From a checkpoint of a small transformer trained on Wikipedia.
Size: 12 layers, width 576, 69.7M parameters.
Each number is 128 + 24 x the weight over the matrix's rms, rounded and kept within 0 to 255. Layers, rows and columns count from 0.

# layer 9 attention value, 576x576, rms 0.027, rows 542-575, columns 384-479
[[151 127 154 127 128 137 148 117 111 162 122 107 118 136 121 128 151 106 130 136 113 122 105 137 144 113  96 138 126 154 130 148 122 155 152 134 124  98 138 157 126  70 137 116  93 124 103 167 113 135 132 156 159 101 138 131 155 111 139 142 139 149 126 160 166 103 117 125 139 126 119 126 109 128 156 139 100 138 124 134 149 123 124 149 135 109 160 138 161 109 107 146 165 117  81  86]
 [132 150 116 126 134 125 134 117 127 120 123 110 124 111 125 158 111 136 116 108  83 121 121 147 141 116 133 118 101  98 110 116 163 128  87 144 120 140 147 106 107 101 121 112  96 105 159 177 136 133 125 153 152 111 160 103 121 121 142 153 101 123 167 111  99 149 112 144 156 127 127 117 151 142 148 123 135 137 141 145 126 148 100 147 120 108 110 186 141 121 129 116 130 124 177 128]
 [ 67 125 129 100 129 139 118 125 127 137 123 116  96  97 155 153 113 126 129 147 143 117  89 173 162 114 128 137 128 155 138 123 141 126 107 135 173 140 137 136  81 147 101 163 122 125 131 121 126 128 112 128 132 160 134 112 110 138 112 135 129 131 132 118 102 154 103 110 147 132 115 122 155 127 129 136 135 149 152 161 119 130 146 100  96 120 161  88 119 128 116 150  79 157  94 162]
 [164 112 103 108 122 130 121 188 145 113 135 105 114 133 116 134 106  97 123 121 143 130 121 106 113 110 135 147 131 138 106 135 156  99 104 111 110 137 131 113 113 104 116 139 127 137 132 109 140 116 108 117 165 128 106 111 134 109 102 103 128 146 126 103 167 122 131 101 130 125 123 146 136 126 121 117 119 109 122 129 142 127  88 121 169  62 153 133 141 122 105 122 100 103 112 159]
 [124  92 141 135 113 129 114 128 125 144 143 101 113 169 143 136 114 106 127 154 123 144 136 124 112 103 142 151 123 168 118 142 154 137 125 148 121 117 126 153 102 120 140 124 138 128 122 149 122 109 136 135 137 144 105 162 143 121 122 140 128 117 160 127 117 119 123 166 163 137 114 153 140 130 121 121 147 144 128 148 146 173 134 118 119 113 142 129 139 114 100 135 156  92 135 153]
 [152 141  95 113 121  81 120 106 115 114 110  86 153 135 113 126 102 129 184 104 130 159 129 164 107 133 135 100 120 147 105 127 136  87 164 124 102 122 153  87 152 110 109 106 141 142 120 144  97 156 114 115 129 165 122 162 120 137 117 111 135 123  95 151 141 113 102  86 137 147 161 113 142 112 139 171 132 130 141 115 133 153 177 136 140 151 119 143 136 107 129 145 131 109 121 145]
 [121 115 140 125  74  90 124 142 120 124 147 132 123 134 152 158 121 151 113 147 111 127 138 121 105 130 135 111 125 138 135 113 112 143 156 120 108 143 159 130 138 125 136 111 121 124 118 141 118 144 104 145 129 126 123 104 148 158 133  94 105 110 124 105 120 150  98 130 118 112 115 135 124 104 162 100 120 137 121 145 151 135  98 124 130 111 131 140 145 143 122 105  88 161 131 117]
 [104 139 137 110 131 124 149 124 124 126 180 125 123  98 138 144 111 124 116 126 124 105 141 113 161 141 130 137 130 119 135 127 145 143 148 150 168 120 155 171  89 166 149 123 120 117 126 117 133 109 135 143 173 112 131 101 132 159 129 136 164 154 116 162 110 100 136 133 142 137 126 113 120 116 134 115 140  90 106 158 141 110 119  70 137 134  97 101 135 112 145 131 109 114 113 111]
 [128 119 117 123 129 121 113 127 148 146 153 120 128 143 139 118 147 113 165 110 120 134 127 119 116  99 148 125 124 119 130 148 165 120 126 108 170 144 148 145 148  75 139 143 137 118 144 142 121 122 157  99 124 113 122 154 119 121 140 131 118 124 147 127 128 115 159 120 135 132 129 150 127 140 106 156  96  84 118 127 126 133 145 103 123 113 122 101 107 114 111 130 123 153 107 144]
 [115 115 135 129 125 128  98 143 124 154 110 106 108  98 146 140  98 118 113 116  99 123 102 111 162 120 116 117 153 152 142 116 149 128 107 142 111 125 124 162 113 169 131 124 117 126 155 110 127 134 123 140 139 139 126  84 147 102 106 143  85 158 152 141 119 152 118 132 163 130 151 140 118 102 103  85 148 121 122 117 112 140 135 137 160 105 139 148 132 103 147 117 125 140 151 135]
 [ 91  94 131 122 151 146 133 105 126 122 165 113 121 115 113 119  97 119 148 110 113 121 119 115 136  89 120 111 106 109 105 148 117  99 102 131 128 119 117 157  98 133  97 116 132 126 120 117 100 106 124 151 146 137 103 119 136 147 103 139 134 108 140 164 117 107 147 169 150 104 154 152 136 128 130 143 111 120 105 134 100 134  98 174 151 123 143 125 124 119 113 129 109 118 117 129]
 [105  80  92 123 162 158 130 123 138 129 174 115 142 141 110 121  93 114 152 126 142 135 110 109 155 127 116 119 141 132 102 129 118 139 132 143 138 106 134 113 101 126  96 150 132 126 116 150 128 140 144 159  96 111 131 133 134 149 125 148 150 142 105 153 116 118 103 153 139 141 148 120 136 149 126  97  91 112 143 134 128  99 112 124 138 123 135 141 100 154  94 159 135 110 160 145]
 [ 93 179 158 158 109 141 130 163 135 138 140 131 127 130 141 123 102 128 133 154 135 116 125 101 134 146  99 128 122 142 148 113 116 125 105 153 139 114 163 115  91 138 127 152 127 121 111 156 148  86 140 139 104 101 144  99 172 193 159 104 116 116 117 129 143 111  81 170 140 109 121 134 119 145 130 134 146 171 124 145 115 139  77 140 122 112  95 152 121 116 127  91 111 146 140 102]
 [166  98 127 126 135 117 124 145 112 132 140 153 126 119 143 163 104 114 116 127 128 115 125 170 118 116 113 145 142 117 113 138 194 121 124 124 103 117 107 125 131 137 111 149 128 125 146 106 146 130  95 166 126 121 103 111 104 137 105 127 137 132 111 142 104 106 149  99 123 112 141 125 128 126 138 104 169 133 130 148 126 129 150 105 138 154 155 117 116 125 102 130 117 147 113 131]
 [145 150 134 143 148 134 161 122 110 105 117 145 124 116 129 132 145 125 150 123 125  95 125 134  92 146 126 112 117 119 144 129 152 131 132 147 142 120 139 140  98 128 125  97 128 145 148 129 111 151 121 115 108 135 113 168 171 111 127 146 122 124 109 143 117 101 125 165 147 126 120 121 110 165 118 102 106 117 156 132 131 143 118  99 110 161 149 136 114 151 145 126 136 104 148 146]
 [104 119 155 104 135 119 147 125 125  96  85 132 114 117 148 137 137 134 126 140  94 113 129 122 132 123 127 145  99 116 102 123 118 124 126 106 156 146 111 130 134 130 139 110 137 140 133 108 127 152 160 144 120 153 105 146 107 111 118 166 145 120 135 146 136 112 148 127 103 168 116  92 125 137 137 103 149 113 137 129  95 110 120 129 121 147 129 137 148 104 167 105 155 160 116 121]
 [120  88 123 145 155 127 138 148 141 120 101 142 119 119 143 119 121  97 139 135 144 127 108 155 132 103 133 107 126 127  74 147 137 146 111 129 142 118 102 145 124 113 128 119 146 126 146 131 111 162 118 100 137 114 113 125 133 126 131 121 104 113 142 103 112  89 139 148 159 105 125 150 129 162  83 133 133 155 134 123 146 121 124 141 126 112 137 127 128 146 165 135 119 136 122 129]
 [132 152 127 127 101 123  96 129 128 122 112  83 133 132 138 137 121 135 136 112 144 157 113 105 151 160 121 116 112 111 102 129 122 139  91 107 142 115 142 113 143 124 127 125 126 123 123 126 131 152 114 147 123 109 108 185 108 149 119 100 138 133  96 114 119 135 115  90 126 131 135 104 148  86  96 157 100 163 111 149 140 134 164 143 139 165 153 112 128 136 135 142 131 107 160 147]
 [114 146 159 126  98 165 148 104 146 138 149 105 122 122 134 126 155 127 118 127 143 110 130 145 126 134 126 142 128  95 143 127 102 164 113 127 113 148 140 152 138 123 132 131 100 124 137 138 123 115 143 158 160 147 120 115 146 140 127 126 136 115 114 139 152 115 162 129 115 133 139 124 135  98 105 149 138 105 115 148 123 120 137 112  83 130 111  95 113 134 131 123 110 146 156  93]
 [118 116 116 137 113 169 132 112 138 130 145 119 103 127 142 107 158 112 130 128 115 150 141 146 154 118 109 124 156 141 112 134 132 145 105  96 131 139 141 104 136 155 141 116 111 102 146 119 115 105 149 115 145 145 135 128 160 104 136 150 143 108 111 120 125 139 157 157 166 128 131 131 116 176 102 139 128 155 114 141 129 127 159 104 114 137 108 130 122 133 124 117 134 134 165 102]
 [134 162 112  86 146 143 130 111 131 120 115 114 119 135 143 128 115 137 141 108 139 119 129 125 133 112 154 133 137 148 120 168 136 189 113 120 139 128 144 101 168 123 126 143 137 147 129 136 116 126 116 121 148 122 152 133 130 119 121 123 136 107 124 145 129 115 139  82 160 156 120 101 140 112 112 126  89 106 140 130 145  98 150 150 124 115 119 136 113 101 126 132 145 156 174 107]
 [103 141 115 122 157 132 104 123 135 122 117 119 122 121 117 107 129 122 137 147 137 131 108 141 136 121 113  88 100 120 115 132 119 102 122 146 102 118 178 177 128 132 104 142 123 142 122 109 123 130 131 118  86 126 108 117 132 133 119 109 107 145  90 138 162 131 137 151 139 102 133 150 158 110 139 140 124 155 159  79 136 130 121 122 144 102 146 128 129 134 112 123 124 117 158 137]
 [125 111 161 179 145  68 101  96 107 108 136 120 131  88 124 154 149 117 117 110  77 131 138 121 103 134 102 129  84 143  97 130 135 125 138 139 135 113  98 125 125 119 170 112 127 139 113 130 122 126 160 136 142 122 130 110 110 121 109 117 127 108 107 135 145 145 126 124 119 126 133 121 130 122 148 111 117 148 158 133 102 131 150 113 117 137 146 130 130 136 129 122  95 136 125 163]
 [150 125 131  89 127 110 152 112 117  90  95 126 136 163 133 114 147 126 143 113 133 130 136 126 121 143 113 119  66 140 115 136 137  70 151 147  98 147 117 114 159 134  94 130 156 127 128 108 133 116 135 131 106 137 121 152 173 142 105 145 158 112 138 115 134  91 149  92 145 164 111 130 125 109 174 117 106 127 123 117 122 125 131 116 129 143 120 147 119 102 117  95 146  84 105 156]
 [150 128 105 133 119 110 119 133 115 124 136 155 121 127 124 110 154 174 145 163 146 123  73  95 133 144  79 125 145 126 128 110 126 153 112 104 123 146 136 158 113 119 154 130 139 134 140 121 140 146 148 118 123 102 143 128 157 122 150 129 146 122 118 115 109 123  86 114 109 127  80 129 130 141 143 113 117 126 151 109 122 143 147 140 113 158 117 118 133 131  92 109 145 141 113 143]
 [156 122 162 150 116 144 131 151 131 125 111 139 146 146 146  95 163 146 100 147 128 139 120 115 144 160 101 134 145 134 130 126  99 117 135 104 134 138 127  86 145 170 114 136 130 131 131 146 135 139 136 110 141 118 129 106 153 109 137 122 126 124 115 103 148 112 128 101  97 134 113 127 108 106 133 157 144 146 140 125 122 121 158 145 129 103 113 144 113 126 113 124  91 124 113 118]
 [100 106  99 122 129 102  96 141 123 106 137 128 117 121 114 102 112 120 144 131 127 120 160 113 109 159  98 108 133 147 136 163 119 131 119  97  97 153 125 127 161 110 133  97 132 122 141 152 121 157 104 125  99 144 125 120 156 128 112 137 134 116 128 164 139 146  91 154 115 152 111 110 136 151 105 140  91 114 136 106 141 114  95 113 118 136 126 183 126  90 107 135 110 131 126 167]
 [177  93 118 132 108 121 129 149 112 130 164 117 144 131 117 129 150 116 146 101  95 135 101 108 110 138 107 106  91 139 127 157 133 109 106 164 118 126 135 127 132 107 121 115 111 137 126  99 130 112 140 122 142 128 124  75 125 137 125 125 135 138 138 115 145 122 113 130 131  92 126 142 113 117 132 167 137 109 195 133 145 149 113 108 110  97 116 160 128 135 122  90 116 135 128 162]
 [100 162 159 109 119 137 149 160 130 111  71 123 127 117 140 119 100 149 122  92 145  97 126 148 128  92 161 132  99 131 164 120 100 129 121 124 151  91 142 173 127 132 126 143 128 104 154 143 110 107 141 126 130 147 147  90  85 123 107 123 146 125 111 136 135 142 154 111 158 127 125 117 118 108  94 116 139 106 127 139 109 142 105 121 122 120 105 138 128 128 125 117 122 134 131 154]
 [ 98 159 118 132 157 121 109 126 131 145 148 102 126 123 112 140 115 116 156 163 121 156 133 133 155 162 109 143 148 151 151 109 137 127 136 112 154 154 122 119 138 157  96 108 141 145 123 115 154 157 118 100 135 126 123 140 138 152 119 111 132 112 112 150 110 133 126 139 161 119 117 132 148 164 124 139 116 124 130 125 129 105 104 110 101 133 145 130 118 114 153 137 105 138 183 114]
 [155 144 134 127 127 151 130 126 132 122 115 185 113 102 138 168 153 133 110 146 158 138 133 141 130 132 158 123 150  74 148 133 138 113 146 140 161 110 118 154 134 127 111 155 143 116 119 133 163  98 157 133 160 143 115 114 151 102 124  97 134 132 110 100 156 137 116 106 157 160 121 128 114 122 162 118 111 126 106 139 125 118 121  99 142 130 128 120 146 118 158 136 145 107 114 124]
 [ 99 122 115  99 166 146  99 129 137 171 124 130 110 129 149 149 140 100 159 127 154 150  91 122 118 112 135  89 142 127 106 118 123 108 116  76 184 124 121 144 132 111 133 166 139 108 118 150 128 130 124 131 120 152 126 101 135 133 142 135 174 116 133 145 151 130  97 175 137 155 134 122  85 122 130 120 158 169 120 128 102  97 112  81 119  88 129 133 139 131 119 142 145 166 111 123]
 [121  96 127 165 106 116 136 124 117 159 128 138 126 137 134 110 159 113 123 120 144 131 143 113 134  98 138 121 133 121 114 123 147 149 128 141 124 139 160 115 144 148 125 126  86 112 147 125 137 164 160 120 110 143 118 121 148 121 142 128 133 129 154 120 120 131 118 170 134 141 113 136 120 122 122 115 129 121 109 124 126 142 136 120 140 138 109 144 130 163 159 131 164 143 160 151]
 [154  87 117 117 120  91  93 126 149 129 170 123 135 104 121 153 154 132 137 128 116 105 126 119 125 138 171 158  82 130 130 136 142 133 154 160 111 137 136 112 154 105 130 123 121 135 112 159 145 115 102 132 121 142 157 129 123 138 186 138 107 139 122 141 131 132 103 165 109 141 116 152 139 127 131 117 128 127 143 146 107 144 107 117 172 107 140 146 159 122 126 132 122 129 134 141]]
# layer 9 attention output (transposed), 576x576, rms 0.027, rows 542-575, columns 384-479
[[128 144 111 152 134 127 114 139 125 100 121 118 128 124 115 131 128 159 135 109 136 119 115 117 134 144 138 148 126 113 118 116 136 131 122 129 113 161 130 105 123 125 119 156 148 119 152 102 136 156 121 100 131 153 127 123  97 162 101 104 115 106 135 124 113 133 134 120 115 116 132 139 161 136 111 125 140 148 127 118  97 137 108 107 117 142  87 124 124 114 139 114 100 146 150 153]
 [123  90 124 141 135 138 116 123 140 153 112 142 126 124 121 131 141 127 127 138 171 158 140 113 129 141  87 156 135 159 135 135 118 134 144 141 103 127 114 141 135 140 136 123 142 152 113  86 142 124 116 104  97 149 130 117 143 132 100 128 167 110 103 114 138 116 142 119 119 122 144 147 152 106 132 139 130 154 131 123 119 106 153 122 127 151 134 106 108 131 128 161 131 123  98 136]
 [142 131 145 156 124 117 149 122  95 144 134 148 118 161 105 130 158 123 115 108 109 185 146  83  88 149 106 128 134 118 115 126 110 135 144 111 108 111 112 128 139 123 176  95 119 118 116 121 140 108 138 125 127 110 101 159 113 107 118 122 142 138 111 137 148 125 165 125 118 121 124 137 129 130 138 130 111 111 128 105 132 112 117 143 143 147 104 150 119 122 129 113 148 125 142 120]
 [142 127 144 152 147 118 148 115  92 116 131 143 145 121 146 136 147 133 121 115 114 121 131 155 152 117 105 111 128 113 153 125 131 160 134 133 123 132 135 113 143 167 156 137 136 122 117 136 129 147 169 145 143 146 138 121 104 140 167 133 131 100 147 165 122 132 132 134 124 148 121 118 100 149 147 116 127 148 156 116 126 130 159 141 141 181 140 149 124 111 159 113 137 137 143 133]
 [111 146 134 110 123 141 150 155 118  96 133 156 152 113  97 137 142 129 131 127 111 111 116 117 122 138 125 129 146 120 126 102  96 135 130 118 139 135 144 109 151 109 141 163 128 120 127 101 146 138 127 117 136 120 118 144 131 138 158 138 135 119 116 167 140 131 152  84 105 103 126 114 101 128 128 138 110 121 113 146 127  83 134 148 145 140 126 134 119 129 153 112 119 155 129 107]
 [121 112 137 141 158 150 152 135 135 112 138 168 124 134 154 114 158 165  97 146 126 122 136 100 149 119 139 116 158 123 149 114  93 175  99 134 133 156 119 135 111 150 140 160 122 127 143 124 177 125 136 120 124  99 119 119 144 130 121 135 122 129 175 136 129 140 141 128 121 106 108 156 117 135 109  77 108 116 130 107 129  98  98 130 144 110 138 100 115 142 132 104 129 137 130 100]
 [148 135 133 148 154 161 101 124 150 126 113 142 137 126 116 100 142 118 138 130 128 113 119 141 157 143 139 147 144 112 139 115 141 143 118 139 135 115  89 111 128 114 122 119 137 131 124 109 135 136 135 130 125 149 149 123 117 119 132 162 129 135 143 129 125 122 153 133 142 130 130 125 127 134 112 126 124 111 122 100 110 109 152 140 139 138 108 115 102 116 146 136 163 101 127 127]
 [138 136 125 136 130 117 112 134 130 141 105 114 146 141 101 137 149  96 123 141 133 162 123 124  97 140 138 141 132 141 129 150 107 106 127 136 132 122 108 111 134 110 113 112 128 131 146 141 120 147 116 132  85 143 128 150 104 136 127 109 115 120 120 103 151 162 129 147 120 142 119 139 143 135 131 139 111 148 130 117 102 134 130 163 114 143 145 124 120 143 126 114 144 141 132 137]
 [147 153 116 107 128 113 143 116  99 139  95 136 106 127 141 116 129 107 122 148 131 140 128 146 152 147 135 144 122 125 134 131 119 126 101 128  96 117 101 114 136 165 118 120 111 136 134 113 134 132 134 155 137 143 124 129 139 138 117 114 130 137 119 148 126 131 114 141 120 120 151 106 129 125 132 134 131 158 114 135 141 126 121 145 152 143 143 150 144 131 155 131 136 119 133 133]
 [135 134 137 127 144 108 148 132 151  96 113 126 145 130  86 126 160 127 127 140 137 121 163 141 118 159 132 128 117 107 123 157 123 117 147 138 129 122 155 114 124 105 110 137 119 136 109 157 114 108 132 116 117 129 138 145 130 159 139 123 142 112 123 105 114  81 130 116 140 138 107 115 124 126 139 142 101 150 142 133 136 141 122 107 132 135 118 124 124 137 132 119 123 132 113 129]
 [157 155 142 118 112 110 141 153 140 132 111 144 152 143 160 132 164 132 103 130 128 126 151 135 138 154 156 134 126 146 141 117 135 172 111 115 111 109 133 109 144 124 137 139 139 121 132 140 139 110 118 123 137 116 146 156 127 124 136 118 115 117 100 135 159 146  90 111 114 155 127 100 106 127 140 142 163 136 152 107 169 119 152 103 135 145 141 146 129 120 137 122 152 132 129 125]
 [157 145 152 140 127 116 138 145 147 126 105 142 120 119 151 124 148 137 108 117 119  99 171 145 106 142 138 109 118 141 163 145 129 129 102 121 128 130 130 146 123 133 152 121 126 131 145  96 130 112 145 105 162 136 106 109 146 111 131 118 102 149 151 129 145 129 149 140 113 120 135 150  99 136 123 159 157 137 121 140 139 148 133 137 115 135 127 131 127  94 144 109 135 127 117 119]
 [146  81 107 130 115 126 115  99 138 140 133 126 153 103 103 139 140 121 142 122 149 132 153 183 144 131 161 144 149 116 108 102 146 141 143 137  96 138 129 147 153 134 134 112 112 133 132 118 115 133 107 118 134 155 119 138 107  85  89 163 148 140 134  99 122 154 154 122 119 144 122 123 129 115 130 124 124 123 139  99 138 134 134 116 120 133 141 105 139 132 154 153 143 114 139 141]
 [123 136 124 140 114 125 133 126 153 148 125 114 124 141 101 111 160 142 152 136 125 101 113 112 118 132 131 122 124 141 141 106  91 121 126 126 145 125 144 105 112 105 120 120 112 114 134 128 122 126 144 131 129 131 143 148 156 109 143 117 132 124 136 127 143 124 112 132 134 142  90 119 114 132 121 151 113 131 132 122 119 113 108 142 137 121 101 141 134 150 153 109 128 149 130 134]
 [122 114 145  92 130 137 127 136 140 130 143 105 131 140 137 124 119 129 115 133 128 159 128 127 144 110 142 101 133 142 116 119  95 116 125 101 122 143 116 128 126 125 126 144 135 138 155 136 128 103 130 132 151 151 134 112  90 113 134 133 128 134 147 113 148 153 137 120 119 139 127 149 137 105 153 119 135 123  98 121 128 111 146 141 120 124  81 123 126 127 102 123 139 145 132  96]
 [149 132 120 146 137 131  84 143 151 120 170 106 139 132 100 119 105 122 135 140 148 117 124 127 109 127 143 105 145 151 165 149 155 117 125 141  90 136 141 124 139 128 107 130 127 130 132 130 113 119 111 120 150 116 156 112 134 159 123 103  97 140 133 105 117 141  88 112 141 112 148 140 132 132 122 139 130 141 121 130 152 160 145  99 145 124 113 140 106 184 101 142 116  91 157 137]
 [128 159 141 146 112 138 126 107 122 152 140 134 113 124 131 127 126 122 118 129 104  87 138 123 122 134 154 116 119 150 162 128 144 125 124 143 147 126 139 116 138 131 156 137 101 124 115 106 119  92 154 166 124 128 151 155 105 115 138 131 150 122 120 166 127 170 120  95 104 146 101 129 113 126 175 132 108 116 111 138 144 126 130 150 132 126 144 135 129 120 121 124 146 121 127 131]
 [134 101 126 129 134 122 163 119 161 130 147 182 127 122 127  99 105 121 104 121  88 102 154 114 113 119 119 128 156 140 122 140 129 155 159 131 152 140 135 150 129 141 126 121 138 113 140 116 113 142 137 127 100 136 157  92 129 118 151 146 128 139 131 147 135 123 144 152 130 129 117 147 102 126 129  86 154 114 129 131 137 124 117 108 127  89 124 132  94 131 126 123 138 142 109 119]
 [119 138  85 128 131 127  92 133 101 138 105 158 130 134 132 170 107 127 118 112 122 151 133 103 120 130 109 123 119 152 122 132 151 116 147 138 157 120 102 122 133 128 104 101 141 136 103 137 118 133 112  92  95 118 121 141 131 131 127 127 133 147 142 122  97 154 106 141 151 114 113 119 125 142 153 134 140 141 160 133 160 145 117 158 140 152 136 125 142 114 127 128 129 121 120 136]
 [137 121 137 139 148 109 128 119 119 118 109 138 142 110 109 154 115 127 111 123 137 149 127 129 114 124 127 129 112 161 132 139 148 107 148 165 119 120 144 148 105 119 117 113 144 159 113 123 137 129 121 122 124 128 116 111 116 139 130 128 146 136 147 147 124 116 110 130 103 131 144 139 130  78 146 124 108 120 134 126 130 141  95 133 135 126 149 155 140 153 132 140 108 151 101 163]
 [128 120 131 172 140 125 135 114 140 127 131 113 108 109 125 118 139 139 133 137 164 165 131 146 124 135 114 132 119 123 126  95 117 107 116 146 115 134 118 150 125 133 133 138 135 120 119 109 147 137 133 139 116 137 129 111 129 131 130 121 121 158 132 124 113 134 121 174 115 140 135 150 139 149 116 130 166 147 113 136 101 151 121 116 141 152 143 121 143 114 139 119 106 101  88 119]
 [137 115 126 131 131 128 157 128 109 146 126 134 150 141 137 145 151 140 132 110  89 123 154 130 125 147 149 132 115 123 142 162 137 148 112 117 145 138  98 118 120 146 145 142 130 139 144 139 148 142 124 116 149 128 100 128 125 108 127 125 120 117 150 119 119 125 125 104 115 167 129 121 103 139 138 114 125 129 121 117 128  91 130 127 123 132 116 132  94 132 121 161 130 118 121 118]
 [103 141 108 106 120 165 134 147 136 118 112 162 142 131 139 109  79 134 118 139 163 129 140 137 164 115 140 102 137 140 157 122 124 125 128  93 116 133 129 127 133 143 112 128 135 112 138 124 142 112 109 108 104 139 132 119 119 122 133 128 120 127 166 143 102 107 119 136 132 136 106 144 128 126 127 128 167 106 109 112 145 135 103 144 115 122 127 132 108 116 101 117 149 137 132 110]
 [110 138 148 151 136 131 131 178 154 140 166 132 142 140 140 141 108 145 135 140 102 121 106 129 137 120 134 122 169 137 129 128 134 172 116  98 166 127 123 125 132 141 122 124 104 142  99 156 137 126 132 155 143 127 110 142  87 123 170 112 136 154 113 152 122 147 114 152 111 121 134 128 113 166 105 147 162 140 165 132 114 136 139 120 130 117 109 104 122 141 110 166 124 153 143 113]
 [129 151 158 134 123 141 117 134 141 133 127 123 123 132 115 121 103 107 149 127 111 131 164 121 115 113 143 130  97 136 113 141 118 112 138 137 148 107 143 110 122 130 115 141 131 139 118 127  95 136 118 162 143 156 130 117  93 117 101 140  98 143 112 133 131 142 155 120 126 134 134 125 110 144 118 152 130 134 125 135 136 126 144  99 131 120 155 139 142 135 151 134 123 114 173 130]
 [119 137 108 133 123 110 104 107 132 137 152 109 121 118 113 148 111 126 135 135 133 126 128 169 103 118 116 146 104 103 117 139 153 125 134 123 135 113 136 145 117 118 127  97 124 137 115 114 106 128 136 128 120 110 145 118 105 134 117 147 141 127 147 153 135 141 138 149 115 122 132 132 144 143 112 113 136 110 135 115 136 155 104 103 120 147 138 109 132 136 139 111 142 117 129 115]
 [141 152 140 133 133 120 169 110 166 140 124 113 122 137 155 106 141 124 130 104 123 105 127 164 127 131 142 118 134 118 128 102 135 152 115 128 132 113 158 121 122 166 132 176 113 130 143 108 157  94 142 116 146 127 124 113 126 124 140 134 129 143 139 112 147  80 151 130 123  99 149 150 136 114 133 114 170 126 119 154 118 127 149 144 116 127 141  87 116 138 151 128 117 130 150  95]
 [104 162 118 134 161 134 119 119 107 123  83 136 127 113 120 126 104 148 130 139 129 133 153 172 152 107 125 141 136 110 105 108 123 124 146 119 132 146 121 117 139 133 149 144 139 112 142 137 148 138 102 126 156 131 121 137 127 121 119 123 163 126 129 137 102 135 130 141 137 140 129 114 136 128 114 113 133 153 110 120 121 134 128 137 129 159 160 107 135 119 124 163 127 128 108 101]
 [134 119 115 141 121 115 107 110 144 145 148 104 138 121 119 115 150 116 122 153 136 166 136 124 113 146 113 112 165 129  76 128 137 134 134 132 113 152 118  84 129 126 117 109 133 117 121 117 152 142 107 111 123 139 119 139 150 130 134 123 147 125 131 108 128  96 119 154 113 126 124 140 148 140 155 128 128 147 118 129 141 122 140 136 129 120 132 124 106 125 125 128 116 134 121 113]
 [147 121 141 107 114 145 126 136 136 110 116 134 103 117 121 132  95 122 142 113 122  92 119 145  98 116 145 115 140 117 108 128 109 122 130 135 114 114 152 157 119 108 158 145 154  99 125 123 112 102 143 156 107 146 129 123 138 103 145 142 104 137 146 126 130 114 157 122 116 134 123 118  98 103 115 126 145 155 128 131 127 170 153 136 134 135 110 120 103 122 141 132 159 104  86 144]
 [144 131 114 119 139 123 124 143 101 137 152  83 144 154 129  87 106 147 143 139 136 122 102  92 131 131 102 155 126 156 125 133 106 108 106 124 110 139 150 109 122 141 149  98 123 123 152 122  97 154 101  80 111 102 144 133 104 136 147 121 130 122 149 147 122 109 134 148 113 102 125 121 133 119 106 139 148 139 140 120 143 120 141 136 138 123 145 116 125 132 103 131 146 131 144 124]
 [163 125 145 147 104 111 153 144 148 100 157 126 111 138 123 110 124 155 123 133 125  94 138 128 130 186 132 139 136 121 155 164 127 144 100 143  60 143 141 102 114 149 152 100 115 154 130 124 121 118 133 118 141 117 121 144 118 149 139 126  96 137 139 133 123 121 133 125 126 108 132 134 138 139 144 116 107  98 135 142 152 156 133 163 137 133 117 113 115 119 135  92 128 110 144 137]
 [130 154 109 129 136 130 125 141 141 114 135 101 129  99 110 143 112 122 138 134 122 110 120 110 127 162 116 133 130 128 142 150 139  97 136 128 102 104 117 143 116 107 129 109 156 126 127 128 102 122 117 121 130 115 163 112 108 167 124 118 137 108 115  97 127 112 144 109 136 128 161 136 136 128 137 152 125 139 117 142 121 130 116 129 105 107 128 156 131 143 118 128 103 112 113 104]
 [119 163 145 139 122 153 135 134 124 125 110 152 120 138 153 114 109 128 127 118 119 114 123 133 136 160 127 131 150 114 144 128 126 141 107 102 137 110 120 130 138 122 134 134 125 117 128  91 113 149 132 125 112 108 122 141 134 144  98 106 125 112 121 111 119 133 149  90 135 134  99 107 117 148 128 128 123 126 106 110 125  99 142 139 125 138 106 117 133 114 144 133 147 126 125 107]]
# layer 9 MLP up, 2304x576, rms 0.0239, rows 0-1, columns 384-479
[[108 146 157 134 140 131 116  99 164 100 114 172 148 120 122 133 111  98 101 120 144 140 128 128 150 160 139 103  91 145 112 131 128 133 118 124 131  76 150 126 118 127 119 129 157 134 149 121 131 130 158 117 146  91  96 129  86 121 153 115 135 110 145 136 186 129 161 112  99 118 124 115 103 151 165 109 129 169 127 117 135 158  98 122 115 142 141 132 147 152 142 136 108 147 143 154]
 [137  93 150 130 125 102 117 144 112 153 143  86 166 134 141 133 146 149  95 152 136 122 128 120 138 152 145 113 101 162 152 185 136 128 119 127  91  84 117 129 113 131 127  93 116 118 101 112 108 116 142  96 101 144 126 118 131 135 114 123 140 128 136 128 146 131 117 167 135 127 160 108 108 148 109 127 125  96 148 132 117 109 129 165 129 180 160 142 157 124 153 107 131 140 130 119]]
# layer 9 MLP down (transposed), 2304x576, rms 0.026, rows 0-1, columns 384-479
[[148  93 166  93 169 175 112 109 137 169 162 150 186 148  95 152 118 177 117 114 117 172 154 132 104 155 137 148 131 165 137 173  81 115 155 152  92 123 132 125 145 125 142 159  98 126 167 127 210 137 137 178 141 167 181  99 109 149 113 141  99 114 116 158  80 125 142 168 117 118 108 134 126 114 157 125 121 118 156 133  75 163 121 122 166  84 105 161  97 126 115 121 118 124 123 121]
 [114 125 176 144 135 137 104 104 142 143 106 112 120  95 101 161 157 141 129 143 100 170 120 128 151 156  97 116 113 134 133 170 123 135 133 154 143 133 138 142 109 159  82 131 107 133 113 136 153 139 146  90 118 173 139 105 139 147 129 148  92 132 108 116 115 162 133 146 107  98 130 154 153 168 134 153 113  93 177 148 133 114  76  83 126 116 120 129  97 123 152 143  96 153  85 118]]